Each number is 128 + 32 x the weight over its row's rms, rounded and kept within 0 to 255. Layers, rows and columns count from 0. Numbers have three digits each. The size before them is the row's rms in percent of the matrix's.

# gate: layer 4 MLP gate, 896x224, rms 0.183, rows 609-728, columns 192-223
# up: layer 4 MLP up, 896x224, rms 0.195, rows 609-728, columns 192-223
# down: layer 4 MLP down (transposed), 896x224, rms 0.0883, rows 609-728, columns 192-223
gate609 098:143114100105058112134168080164118130123117125174146134068079150137126134121175194123117106198109
up609 098:134146121091166161070069177141144103157175199115077134193146176179141105180109088176175102119088
down609 102:111151116104113151142092134164122129088140090093119132105101058085084118095145102189184140192117
gate610 097:108108110115140086104158126167078130153111150104145170093105138073131094122097062059085076151099
up610 096:180079095126175099168126164116063118187104110129088124128179120153102119139137187158081104128154
down610 094:085135148113114100056174117162142086091112194169090107111087136149122132139103111174102117134080
gate611 100:114117093096103096102117116175176175099094170102118094121117109104110134120128149170146130122159
up611 100:195071104130134083181136086127129136152140091096127157134141104116090120133090161097208108156119
down611 099:150117187152159081096162114147148146088155151128120170117113178118155098114089106195182102179173
gate612 101:141159112185164163126161103074215084111153116130114109152199124108099103110119151133119123174152
up612 108:131122129101108079177077091141114089133166137127074147155167097144138082143171113118182108133124
down612 102:121095147131107086057099145159165111097128132091129150111091123070170164131165120107145160082074
gate613 098:167133140121090111089187158108117093140153118140092153095112107152135146160144194083168110141147
up613 093:109088167138127098135155099134171123166104107151139103125174147134182195147075117111193130170152
down613 099:118104132146087157128173111119186154100108186082194134150144170113104102159150094201068164153159
gate614 105:166137168102050084147146121106159171130079109135102160084088154158158116106097157074090128079152
up614 099:143067155123139141117029120110158136076212146175163128118144078143135110125097156140166178125084
down614 095:065124111157133118123127089105116135146142160084130099050176126114145093077157140180163167166110
gate615 102:154091145127184083221122129086099142070134151093124105145125157167139128145156060122103088092123
up615 103:164131134190073072136168145159121161101096153134121130142132123121106125104133170125115146167112
down615 103:121114109095143103142122135067109117084147153065111114139126155122168177146193109122046154156139
gate616 099:164159195110140180098115096092119138157095123128136108147090161142072099126146120150122073103128
up616 101:071190136087135129143174141188134095150111108134149135150157170115094184103183107179093120134102
down616 099:136125136141122121137122118130117116028054095159128129164117095117140140118148092105092136202140
gate617 102:147131130135128126115175166083090170153114142131080157105196163140134148080115158089112135118145
up617 103:135105149168141092143165146088096077161113132123161127103072113136122125165109107174078111181115
down617 098:169165088145119151166144155151141184170130101157105076106103143169141137157125148128070124160142
gate618 097:168144111151157135119123142143111086136135093131097146156073176188129097113103145173119099128207
up618 092:145126143101069111134138162145123134139111104081163121181132137141040126109176139127132136084117
down618 095:104099152135095174111125087163146122135180145112101105067114108149091178176126151128116158173198
gate619 101:098128177143159129198206158144037093152132112127187111119119143082168150153168145152083116094125
up619 102:129082165176175156150138100108085099149144086127120158101093068122107123076186212109124113132139
down619 100:111122132130212089065147112162126143178133136100107154147106154111156127209115137151174162103103
gate620 101:126124165110127152070087094094084079103119206167132145119048129117072136155115052115089120035137
up620 105:130132070141156114124144118098114083104101181229077146169049151089132127152125120083117131052156
down620 100:112094103098141157118106139149146169158130129185114166123112151169136158179140121096169060142100
gate621 098:154148141109127134169113101145119185156041139128129110070158217141156127131151100142120133133138
up621 100:194137062147087101132114129167082126097124094109168093138161113145118107117131157097170072110104
down621 102:107153203102112146151174130088127157161135141135143150131096100145104083134098132090094143124138
gate622 098:111047094103150146143145136109105165150125165143150213070153134124082096148115105079149090107140
up622 096:186148131176114092112206022131148151113167111139119089136122041051184150051055117146114113148127
down622 098:103111213117168151091105130130145141022171185148087167102151067167058073190164192139166127127156
gate623 098:193148110149143098141137233152160104122123143162202070128131134124138122158160146123048087120107
up623 096:167138112128080132123110159113154093157113091110179143151123113178180129146119172139168113076199
down623 099:136197102138110149133159113000108123133068142107138158118159108107090169116166161165161137088159
gate624 107:177123179159157083125098138105146155125080129149137136146160153134107113153111126068198125134141
up624 111:182121144163144141109121106111159157172088147142074129140154121195119117110133141164108133164108
down624 103:082127109146156188156083119166135122159130154173069095222124113125111134189103130085153136168114
gate625 105:111145144087092145109096093164109145096145087105120146160137060126149050081138091075112099131128
up625 105:145151089131107189089102092175097155159087152126134135095150131073156081096122119171144177116126
down625 101:118164098128182193125120113184147135145161117173080131149139167091078152065132160097122135120143
gate626 098:115059110098139101123135145109144071105171192140124146108084104106151113121108095093151153155161
up626 097:109193142097136140121188146144194139110174129171155162107175136113065135135116162120130118146127
down626 096:140118132111131125190126094106143135105100076145149057156140170101139155130191116109106143142150
gate627 109:114129110185086121100121073103083110091140172098124104137111136139135113116128146141104164092097
up627 107:123135123086051135192103166062105117153167088117090133125139135143129148088121150091137138073160
down627 106:139116149110127168060156181132109120130050148161113153122070137118109184158173107142144124102147
gate628 098:100136112166145123129152081142190139109159181179134121106159115095115125136131111147137094142139
up628 097:134143106189108141120141108178146099112122177187116150079123137153103212133119102095158139095091
down628 098:151131112143139116146169116168057159117155138166142097085193189060121049150070116103137096114074
gate629 097:117108160125084094061114179097117132069174117132107137150122145142127108225153142105153187106106
up629 097:108097106211174121161106102145101148117101099047139090180164111154130121145119145107087134094102
down629 099:052164040124088156120136134108131129131123079091099100098175100202120124120114129120078132117142
gate630 096:105132129195144158140170053113133122163158087123150177073164108135158152134112172124142138072129
up630 098:096136141108088171148099068140103159131123135078086108137191138103167068121148064154124181171084
down630 100:121117110125160145144121181107113087201148095102098128135142093161085186116105113190092155173163
gate631 100:113168159163141133104120091126175055186138150130150141120192117143144078119079052180110137134128
up631 100:167127111140111102141145149140101089174165107163146108189129121115140146188120152069105139088083
down631 101:135095124096089137116156072060144099122103141073159149127112077095133219086135118158126097120083
gate632 098:076183110077126069136161158151122150119162089102169143159151134156150109110055139146139107186125
up632 092:111079109120122137103103129196114152129112117154100159097148142138100149136102149125177108097187
down632 093:094144096164106084158132096103140159177121129112141095149155108023104099090076156132113118133095
gate633 108:087119139110162138138136098084115132086100073108138097167132215096106098115092124134091105204095
up633 111:147139113103184096192149161153106138127110107177102121169127159146132204076195118079114141137157
down633 104:104100119075146117165160127184168081125157121161154107116093114123176160110133137113114174204102
gate634 092:076123163163157151118107131102156138090172141075128133075133154099116084064149126121169082131181
up634 095:145109093160044118136113154156164226056107118164179123149187131132148149117126115064088100124127
down634 099:163138115171054115145126131142038155208156088185213116095106082127106169088158129083131171085145
gate635 099:128134143109131162125123091115137104110158166112152190097087129144149094139159148137131116101128
up635 100:141106070099142143145157159160120148100043043153123162115126132105158151073118136069169114121134
down635 102:143102110172089101169109150177104158146155083145175142124112167127118146105124040165100114101100
gate636 096:159123183110129143141124144121130183119105122082129141120186155156101151070145075096141180134108
up636 095:179152089066157102159079168111088163143119107095088143114101109107125129174127130171097165149068
down636 095:075112097073135073160099188118154164147129164157120151151118160143151169143220162116128154100117
gate637 098:180149060147146123124118113153108112145170195135132139179085098157147207167208170088144114097129
up637 097:123114090127119104121092172083127093129064153114142118129154163122166168109171098160066146157123
down637 099:101096124143061122079166154100160135147128079165092163103121165147174086147120121171132091074142
gate638 098:134108101074147114081148122104130200100111089112210136153126115146146140089197115096113112124125
up638 096:195175168180094176106209111148121035105129184124080124072131114155057157150104107125121161169117
down638 091:092139135148092160152112146099071121106114122167054125120109088174129122146119102137108128139174
gate639 104:110127204159101113109152137126154159190144098163142141141093087157113095111117095095126163141158
up639 102:118158128145148143097145136164196133099109127127116147105106175126169141123135113141121085164079
down639 109:108152142089137094095092122128119172093130080116165056120192149115173108193144112113131156118126
gate640 101:125105114089105094131188140111128188121112107132115102159151136141157059121045101184102147097123
up640 096:103101098128101096159126109138115140082124102103131147156074108097134144032145114145110138115124
down640 097:141132153184130118105148186181125188150154101185066121172151076132153085203124112133106179123094
gate641 090:093151151146203089200155154049072115142123143120107131082098133088080132142155085097123169191111
up641 089:114093149145132100241136114106083118118078175189153135129174096172142111105148135168131141136175
down641 090:096179151109116114135182149134149137124200124168175116127148136126133138117172110121124091088129
gate642 100:075118125110062090176118120108151165030173143138135099086130099162078140108121161106126115113155
up642 102:169084046150139181085081091102151098121194095086161098138122072136192126162130082169108101158136
down642 099:123181100134122170138100112099108166161150114170190098150141128153097111129111137088153134170161
gate643 096:056129147119149088121138123161108107131151106096100127160103151147151120135104117143183120127130
up643 100:096143165160128081158140151142078178138160151150116136088105121118094146136083086160149114127108
down643 097:160144102118114105134080088147100110099085125093159184167117122114102176100134156099130069099146
gate644 099:132160144133185186120167115120153154160130111070098155122144102098170157198125155145153111110139
up644 096:142113177170139152111118180096110106143122174120125118146157103112099152097186105146109145173090
down644 099:128089153150130147117079084169104073150155174110059147137120133149104109123143132159105127132115
gate645 096:125112090173126116060094115170090121110121128181103102140099122115080142166178118144105123162120
up645 093:122138131117149137069152131120211150089081147040186115153155089153078105158169149127177110153102
down645 097:150109099098106129128167154133171185168146152122098157076128234129174106120108184138181086074128
gate646 094:127105078133130151158153085143097147075171086129221123074149109115085123121135128075142133107166
up646 100:203103157146154176135123131165183187167129133167122079125068126154138169087089169190170208160071
down646 098:138091189074035097134142137168110148165115145118134165159152139195143104141117124092161118105144
gate647 094:149081102124153176173194078143131140176126090160142126106090112127137141143114075142094098137141
up647 098:099096104100132122106077148159129124130136119129085133141098155084127169199153177115143114160165
down647 101:170141139099158105099153149151150110085180184045111136209124160113090103107181107200101120151131
gate648 096:096057127146108094123166094126134079143123092154136154082104163149158081112143102151067104165105
up648 095:176195107170110146076148123089158133123197136157088106064116131068100167165191080115089103137150
down648 097:199139073123142160081163171110117130125140134099161138156153086090142119099082119131169101144126
gate649 101:102213151097116152161070125114203121106035177121090157160090076124125124111087117146147068112131
up649 104:092077130148139137114137114143160147136125121146154127154167132181162048105126080085128108137145
down649 103:138152135142124148176121131129115118140079107188139080135180156082158087129083183115119109185089
gate650 099:076159145125156088086129133132117129153121105138163096166092134090123091105125090145201136150144
up650 106:144100063084166098121134090136073083124120115124195090111169149146086147121107133132089113155133
down650 102:158127129036148110120064171149134115150107115059176082106177171141144098130178128075108106015113
gate651 101:153133154154085099159187136114141089133126113092138128133162117147127108097091113137127131073149
up651 099:102097138143191108142127154091113128116116189120081155117169159091126124109106062187061104124064
down651 098:148086200104074102097103157118093099097150117145151092166124071133156146126141177128126125175101
gate652 094:126121118124133087140063153065138121129087118160125141093177149099111184179091147128080139187098
up652 090:080127091131178058093089066137076094153196040145066070097125131121110104112154135126131152158104
down652 097:149175190183134105136163140095126095106092088159146140124095115094126211119097166124151136115123
gate653 107:199143134106172120087178115056151117066099121094130117160110128119120127149181125154099142092185
up653 106:066116143127051166097135074084089107143144117124166110165101147091130158189124111109148175126129
down653 103:131136121159100147107158141187172185125159140143201118098103116153145067102116141123170158118165
gate654 097:114119122144120071124076126135184145078137113101113156154108171088142165121175121100121181131131
up654 097:126109142105077086208044134168158134098081116147112173128127100136114060121090123117193165128109
down654 100:099137148067109096105142108090178134112205118136149104138137215052177174123113106148064183124180
gate655 097:180112074144104201099116119123060040132065114133110123131230109114134113177120132132150153067116
up655 096:140147151115085102066101154109167113140154106129121142139082167113156158108167107160159091188078
down655 098:088163050093142134123135161149129128113184169050105158165147174110093154150124165126086124112121
gate656 100:134124117126070137125067095133168090121065122143156088117175189160114157103145099120104143097212
up656 098:127088166106151179113144116052131096070134134151117127045132107045099113138113151159146110133096
down656 097:147123139147146097150065122169088150146172096080089197151089082096147130094117128121166141137083
gate657 098:105121125121174108094172106106128094140169151118036116104122174179058181185155187161116121107071
up657 104:055080196169117181155105171128107143122133160170143139107146166157138118180168163110121156093063
down657 101:131137188128084194126113130148129092085115126133146103087109124102172074095121100096113091203044
gate658 095:154112094112163132128167083150130087094110070176123111082158156084114121066149181117177143191092
up658 094:130113047124112117144153121130153149164103146133162127152123132134114163110133096105122142091148
down658 092:054083146184097067140091166088158172164068141089127203173064118150096123178086109128128110084124
gate659 096:134089154142118162134160136143143121113131151173125127123138135075068158145148219143157137129093
up659 093:098113139149137100096102152134149174154153087126131138127172105156141110149134061157116117147151
down659 099:162171164111100116097123166144094093165150155124111121135112147195096137100190117081097135128162
gate660 097:140116155108172131126144148113183090166116095073096075132097149132076189111154080115160105123150
up660 099:119108170136115127095106143081121135125137130174120147128097108128176137132107113141082157190077
down660 099:145122070113122122058193153144041151136144130140163133157084103127150207138141103077122145136066
gate661 098:143159177076143110144194136155146119138142190164128152054150129115085096110129132211107166152064
up661 100:124141124079113146118093061139094121155157163112070127121133157113111123145142159173073100136138
down661 104:174181065202135121112148132107103152080155032117167113124135107093174112172083156109089105116138
gate662 097:111108202084095140099152177145161181140072104115137138119086120150084144105122167138115109118133
up662 091:115150095123158141128149154120045156137118156115078136150154070140203066114111114173089119155088
down662 100:111085090146114095149136132128118134134187143131117139147134118133114120109130143148096125137122
gate663 099:140178177197115130169110154131094117092107111142144063135111175110159109132143180132147143148127
up663 098:125169141127139133073080088124083169098151132086129073124120133069112092134143128111130151125133
down663 100:167090138117115133152159147104129103154105107144189129095093077092129116107147137120179102111123
gate664 094:176127139190083077069160150124124165127114100158103171110140168146118081195125124134155134140142
up664 098:136100113132147076161097186158149181118165141135126119099151085090147123128101138109168078137106
down664 099:139089158171123081107170117088180147119162131092104128160083131102142166120157128129101109084169
gate665 095:150116102158113155123180120148091186127143081143133153158174131107157149084116077114134157153185
up665 099:078129117123169159141096170115136131103145117152097145131114117085152160121141105180095105161170
down665 098:089070116148148131100138133145134126077182135140135122095143166126081149099132105090200122116212
gate666 101:089066137128152093174146090181115104136134170111163142083091138116149090190116157123172155162156
up666 099:155137107128119128110205084136132126152118118118075133132166191085139084104185163168144135149154
down666 100:123119108112159123170146170123072100085171108158147101140117196096175097126106120124124114096161
gate667 105:143157116103101152156134142083131106188144152125107210081128179131089072136142147158158180110125
up667 103:056181143158133177097083116141100150116103088076139121166155137129103196138098112108151130181120
down667 104:115093126085084137085094080176093077136111099142121146135126128127109100185188110153149182086160
gate668 103:123146152141166167147127143137235129145134120126094110116110114085097114087159116112113087193172
up668 098:088136133146142153135152212142144175146133082180142115118157133172081107152069165091126151123115
down668 098:144134135129066090101169130123156106101095135099082090110169062168093134144183131130111084116121
gate669 093:129113159136096117160078122120098106155167124140160097162118146091079072060136168182145148125108
up669 094:095176101167122135101130155144138089153094152113149107153171096127103139109130177057106135132177
down669 092:143144093148123087142154103135087170113149086172118111143130105144036146137144139137102122144176
gate670 101:157151172094106073111111103060126122135128119177146141116171108113153165081117129134069074087152
up670 099:078131078175182129140112160108190111122150142096101061170201153192114182059148121141152101096180
down670 100:075150100085121112062183118135118130165075136133184184158096119175131121126159102128081107170131
gate671 092:113138154110061037194153136091121153124118150188115120124096151141134183133149102071140098123131
up671 095:118143128074165107046073109081130197146198127067087110120139136140132167112112150092121094131115
down671 094:124095146151131155135149157138120065162138171109152094135182081112135115087130114135170143066127
gate672 098:207213162131172099170086174163072071109142162114143108151118098223131132116085126095088126112119
up672 094:123099090152134192158156108084156147147083148128133093075072128072195132085117094180190145162145
down672 097:183130132109083108102171128116115127072130119181137147095112123138139078156175141108170125172124
gate673 096:147112195115137160199107196085139228110159122168147115122100133180094116140169154132149147155119
up673 098:101111152211164202128155157149151087205133141123140131151107116131135125184139093166118078140109
down673 098:119123081148081134122131073153169090078120116136124165144096138169097160157130182103100077022111
gate674 093:134096150154110096129125136203092176168130112107107092112171108106185178117089140068051097123105
up674 097:110142085061164113181075112168116110117144109097089122132179145169175159079086134163189089142122
down674 096:161123103125072168110169082149150166097106153136084178186079106090072115151146110159086085137152
gate675 100:114139137107128136104151147152174190143096097164123145103127078168110120152111131097056092097098
up675 097:067123120084180126132172097091154114138148092110099157131094146153107129079127079160160168144081
down675 099:142116125065110118167106128194082180130101157121082139154182151203173123154095090107122131182150
gate676 105:099123124152104127138111145159169133155122070135131139133166101112190112105122105144124137127102
up676 104:204147073112076163104121169190166099121075155111151103146136136122064108133144166131142101093128
down676 103:130140101116242136212135129147157104108111162063141053142167112109164158109139175117138132096130
gate677 097:145101127114071112187171143149102134173187085139125109184114171103089087092129114159106077155189
up677 098:176162142116086080116139103112085157104133187166124125152107172077160250145140164174142120119196
down677 099:082102092165139166111113147135106100156083092082084125174143153144168089147137098134112147147070
gate678 098:175147162157098166133149124146121080201161164105152170079135111155138206114078130090071134087134
up678 098:130098137086155046119126099138198120114153141064122146124083129097178150118113111123094151128060
down678 095:071119091114115170094143140146132113125138091170068127056090115146077066121119118159124133142111
gate679 104:126133126139125130146152133136103180104068103106123145073164090145145143180176124080148109123108
up679 103:153064084119101097159081135163054104177130179103083119181026108142131180109122180076122094115148
down679 102:144107119104171135100124119087163136182139160121158142192163158157157121094101124133133146150137
gate680 102:097080156119149093130140186099147152139124110109158079135160137107060153104126136098158155131162
up680 113:098144182127109100153102198158168178094136155157192165170109121107143114150089095139128141178056
down680 104:085089125141093159051115134164117108114074116111121158151086123066152179101149095138128139111095
gate681 102:099143090141189152164215141206112152112195138098104112099158157148121201125157176082149177119182
up681 096:105129178130132140062143162098127109162093113178104097091166076126162127056101076113164154122087
down681 099:183083175112079060164154179077107138101177159116107118126110160161132079154144054122110121096133
gate682 097:132139124147102122078150145089133115099131100181139105170173141036091110142104211114141113126181
up682 100:155101155207074136112140207142059128115178129151159142172150112151114078117178196097101114135166
down682 098:116069118123107115084119057136186074125137161130172155132113131143139139119136142110124174127122
gate683 101:117126126146120094094155119062125200063101142146123124134092104182142169146132147109076093120149
up683 099:145081132161152143117092112185120155163152123087137119105133114120098158110106120134135095049159
down683 100:118187167152138106029155171159116112152108192103134087131077108102176174083095118163126072135155
gate684 103:123174139127161111124133142164185139093087110047089167107093104141213132093143138171088151117138
up684 105:150100141164114165119128130098180114122130163062103105105161151168086122163178145130142193134113
down684 107:160104179111146136066173135118105166054097172150117154154094100089136114136148144181070143169111
gate685 093:139137150165082038153139122161105123102149121127104120163063136126104112150202186141159134144186
up685 087:125094121155120071145030151155125127151113136154104195131126111171132103124185175115114150124183
down685 091:093123075089147163144110083113185112102152097129143104126083133131108120101130079088151116131127
gate686 098:120152131107092136151111070149089077154188145138110145057174186120119109123126118118092142111208
up686 095:124147160102136118180143142133188129076165152171150152140094097186118163167073129184097109130074
down686 093:137128135101119124129146113125114173140154114122134098083159105101129145142132113149144141132206
gate687 102:182196150110136154072082093150092100180129134081091120148100118137091155145167136136114129091169
up687 103:146102079187111156125090152112136194122146077154082180182077122115115133207156152126127154195110
down687 108:127141097130154162142145143154041214156172087075123150164101091126130165153138157135191161166136
gate688 097:152094114113108128131128079135145174128125115153110150088165185147047065105069109095079147172092
up688 096:093154106166055198147132147115122120111160116140093140101135117116142151129154125129162115153136
down688 101:142149133164109097113164111167093147180095135123142167097088139153159107138122135173077145130073
gate689 106:147118099174160148110159142098122123145111169159138125178159162119126134154122129116155093154102
up689 101:135082115139072110140148119162123187126086156143149115145156101148096062119151128118197182117094
down689 098:102076088184136125123101121078189057081154151163142129208177077060157171131101140108116098094152
gate690 097:085138127147163092073135119164075137136126136196131123165112121140059107199124139140159109100080
up690 095:158099156115117138131138119154104140093092143142128152090159114113135114134109065177163181133182
down690 101:117181136130133138168080144115107129140129118092103165214209114157159163075124170153102097127119
gate691 101:107007187173079147139139134125100134167123134142090105141188109112086143124091101117176073104097
up691 097:145189140130115167083094145132081186133203190109111070106068119064154172117131131120070100122125
down691 102:157128083084110122085139104087117140154145133155171144107142121139129118143128150103199143166164
gate692 097:131109139141103102214087148098116087142142121134108071120065115068138064166116107101139098140114
up692 100:124132105087110115144131198102131116117157082137135162094147159102128154117168130173099108189089
down692 097:115157083123127123078154127131132119167129122065146187160146166167164120099104121159060107149129
gate693 100:084119103192167146122091115143151079164120150099155138155121153117082104152151170112182140149127
up693 103:121107128105125132077070101145141156092139165123083084133138081193132138135146187146137181186096
down693 108:054156106102203112089137141086138144120112089140163176098090147109132140126091139100125158094169
gate694 099:091134163101085102121153120118109148187128120095098116120152106138152138126114120153115148093139
up694 097:122090136102069165139159149104110153092153113137135146167076097160076158110167176183072086119117
down694 101:080191134109098130043131103165176126120162108205128128115127138120127118104159140094124154149125
gate695 098:120097116098142130103129091104149123145111042125164135133150104114152117083119143145162091214099
up695 103:150164115110117161075068129159147096111137126114138085101156200097128127154143098029183120144099
down695 103:150129197124147165123150216138086161102167139172100105114162122078144051094128132136060147158112
gate696 099:122161120161134124183127158104105103161096094100158110117109130192155081145099164162203133127140
up696 093:139137103169141150152125202116159079132127148130114139137087162152116145086119123082182129171182
down696 100:109050161132157168109125136063105104139105127085088095134134137149111082184128123151157140106113
gate697 106:137113121099163152097168073126180115136126177093182139131123127142144151109104178150134066110120
up697 098:189134103112093114162139160118095150144123164161088174160155119135133141158154112137173143118128
down697 104:163173161132147106126127144151162127121109111076149104117113143123098151109081144071152126095157
gate698 094:165140193105116122143091131153177086184123108078146130114064110114175104087140125097103105077109
up698 104:070120098116138124066198096091158172076146108113123118132155145110093197135105109177111129172146
down698 101:127110076090109105147088063120088118139110120172077125164135130145107121094112123157051106106106
gate699 102:119129123123160068127149107119167119154103146076127156085136109164136102123131110135164136115141
up699 106:114118148107129142127162101083081085134127111114058132136081037113137074177116106096104160146123
down699 103:101116143180129191131138165147167177181102165161132142134179162120178210124149182115079176137132
gate700 097:151160151190135099106097126099105115195138159180104154117122155113148071155113105102090118134098
up700 094:084157166082127167140141126150096177111173058102139162080149103167100148182138083118107198166190
down700 094:192139118103161161146184093142173105079116130106162153132130144112108096067091114173115122174140
gate701 098:153087146157155158085122000128107149164116164128117088098174137104079114044152127098120149109134
up701 099:174122162121162123127071107109190137088163125157120147083152116191102121143129151104135179115132
down701 100:122175129175106170094128130167145084156151067087168129073134143114196192124129140150127107097137
gate702 096:151101163128158174112098124154114125111110095121090141166123107138119105086110103177127105147094
up702 089:105083066053128130157132156076162120176161112160141122057127137189108154116145105148126146085177
down702 096:177111118087188208173118132159159075084126132092128092128085129128121090114187157093142092177170
gate703 101:077111122100113116150121092108056145127114083120154133078127118083024097119154161112165082162144
up703 093:113149154155089138148132168070121166124163190109134128136164146088123144107078132125151107159173
down703 095:138084073203142146141136144091188172112114080129169143130173183116129128146090162125124135153076
gate704 099:115108103116147092122101167105100082090137133141111137133094148162080098102174141152088165172106
up704 094:155127081175105115112102102118106110134169140125129171083122164205174114093128084128096207175154
down704 100:197135130099111140109133063121086120142147110165155092182124129108130115103133168105123085133127
gate705 103:125122120129147092136199149069124141118127129099189139141147153150133182199162168114056150166120
up705 103:193155104121121167115162136085079142136061116094120093164116141106129119118198161117077096154129
down705 095:092158142141121141107130091148161169135132130178077137127168126084105146088076136116149139147107
gate706 102:127159133155170069096198124127148129177183103148124134139135176162126127174088131085110141170116
up706 102:116159068101127133100148124122100166105144138108121144176177172134106118215146108111209080149168
down706 105:143157157177107150094167156139141119158121139098136159134100184118192089088105106118104183140163
gate707 103:136199109143161084132124114109072165102111127110134058123142142087149169155101106134145120116139
up707 099:134165177130211134092144120145075134136115148113109098121155106178134131135060176170144152125145
down707 101:080147091112138118127199192105170196058140106118157099121125114053147160124136123096154124153136
gate708 099:150089119140133084129104076098111128130128024130122188158167128122072108182149139174069145113143
up708 100:113142142129140117177115121124126094169093130191086165115149146128155148129139136151106172126102
down708 103:135076174113131170093143116110115124082161127139181122134117114134148158111143142133122126127124
gate709 106:140138155102124140108077153095067100139107147144117115121073117139105084105097125204099083140104
up709 106:154110148081158178081155188140121096131095138124087143101119102119134100061122111142139100141090
down709 103:068151109104170124114099085090131096065176169143137118153123108166171091093154104143165127126100
gate710 104:125217047142113106085147130086133096090121118107149151115126115067095109126132123156172126127091
up710 107:122149103133077127131088133149141161113122142121159190133156122155063154171093122117129086105111
down710 103:161174110114103076079164167149096125174155143117127167077078139109128098174177163097136093078145
gate711 100:115104109097146078140163106054096076160131142054119157106181108190079092147161140100113108124117
up711 101:068073179090058168127076111108131125082161135122152145105175223159148090099073145147098083076140
down711 105:128156122090155071168110132117135162130101137111116082072155122117091122154155057122194079128137
gate712 099:113179095157129130095109122157186100089112048148128175109116120111109077142167128124129086109105
up712 097:143099136134114132103127107117088146100156153122089133125124134105136153111134127132101128124088
down712 101:120129139060157159065140204109123098107116129124047137083075190132105109125092140095138103143065
gate713 101:121141177163108115129165125150166101152092113114136129086092170149132151135123109058159133186115
up713 097:184110073167123129139126128112083143047078141144165089154122135096123148114157120152141125117164
down713 099:174171083171150137142162157099163126139118058145147120138141086139095062101128126100146109104164
gate714 094:123153169110121041129148113081125095127102130124141112117144104142163154136077102098147144108166
up714 093:169102132113075163138138083151130128137024078082172111145206103131068124137130099145122174120112
down714 098:121149131154145116150152089119087138163125166087123138175170190078167163086116123139091117137162
gate715 096:159101164129102155134125091175064081051105119139148134092165093058170119148135123125098188099168
up715 095:148151154092173161210089107103120137108115139165130160196227152113112098138121158172138129132147
down715 095:111118165130062120097098143082105098118035098153129117164148088035106128156109130166162102108175
gate716 106:143149150084102139143100199095120168091087151147085160126170140100165120125172147109136178129114
up716 107:114116142114113136142087175120107153166148099165154187084151138118143136117142134170097118108086
down716 101:120166176113123184158179102177116114107103120130115075171104145119167109067121127154127177126212
gate717 105:113121108174111147081125111121121194107147138143121106129148157150108139205097189123054145123115
up717 109:110114102091162119127132178150143093149147135137107129122123064123121116065126081114139142142148
down717 105:135164168159133126092115126149139117103063073104166108086174122143106162154127070111163069105157
gate718 097:145084123108108101139139073141162125115161133160148081137101194081134135152127125170138104166144
up718 095:174140143161146139225156099158176173160123155157082146142055169110108157152119159161159134122093
down718 098:083131156174098065097136131104060147140123169130096145123050132059200139195132157170081076142112
gate719 101:099126183156071154116139078160105148115122114146111099130123120130075113156119137108164153142064
up719 104:120150121099150100172123143135129072146163160105156087154124135186091180116136170170138107139144
down719 102:145131151131181152190129103111089096176118137134187114159195155104125114121198168117193120200028
gate720 110:126144120121118224146169154133111098124139134134114128141085126134115104146135156155131154150126
up720 104:094093201150084140171162136094076120077090149132166096090173100170136189122163128198190150088124
down720 106:172155162168130150138157148113057096107126116122118110142120159071161123137130148089105127145157
gate721 095:156151124146101128143157111108080148160141113151179133127132161177093132147144137116115105133145
up721 090:138106128120102101129105117097147131151136135151119098117091153081099060144137188101122111150168
down721 090:156130125176131127137142115120102145094112134196116048123149102143157133081150091128141148171137
gate722 099:138160189122145132109081191163122122107163143194123145129095138074147155130127172104150157193126
up722 102:112145142146127142154127135083131123158108071141077137112134157132062118136145126129089124173170
down722 101:086154123154136072114086137161091136124086148162143101094158161158121134148182075120135135127140
gate723 098:144138129101132165144097112163141128124115140095132114125133064128098127118109119176112176150131
up723 099:098107140104128125146106165128178134112168140117175199099096106111103134160065205123080151108119
down723 099:138152171138173153132149132160123149114074136093077186133152191122178100120143196108135104109153
gate724 094:128145134113094138156160090099047093143099061097118147142120124105143091111121156145115131141126
up724 096:125065150090124107202171164112185065100104136100105146086166104151138106129088100107126084123165
down724 098:153092138103102092070113124136115124183167172099112099129108144162111117095110111083182129094077
gate725 107:085142121096145120150147118102077164158118144079155153137089152077130104071197119137145157131129
up725 109:091110165071199137109156054115139094101135135159143178077134160049109149093058109127089192099140
down725 112:112115100107152101140121147142124162150158150135173098111099183159147162146148111159136130158089
gate726 098:145159140111095121067134118163144144140163151076065083156122109131120093157112145128135159136099
up726 097:236152183134155136119141097091142148143189173167077109156124142110154147180131151204177151130114
down726 101:108118095107151096115141099128141135178109137099156145083048154102139103103170126138138150126103
gate727 098:071050120071149158161131051157114125143168151159138145066124153124077098171168133126164078141081
up727 100:120188140137076126042138165126193102145049120084124122100155107094133086147119114102099172154119
down727 098:139123132132125130091142058107086135157162124094140132125094151146151136226201101156185114099177
gate728 103:097103115164138166179175147190142122136126115104136133169198167184120141151127130065125112087135
up728 104:079163143182151078134150166128100138117117157099154135087121169154131126121172175185153131164203
down728 102:066113167092183171125160136131136087142150171122092139112092151160118096072152138154131119124169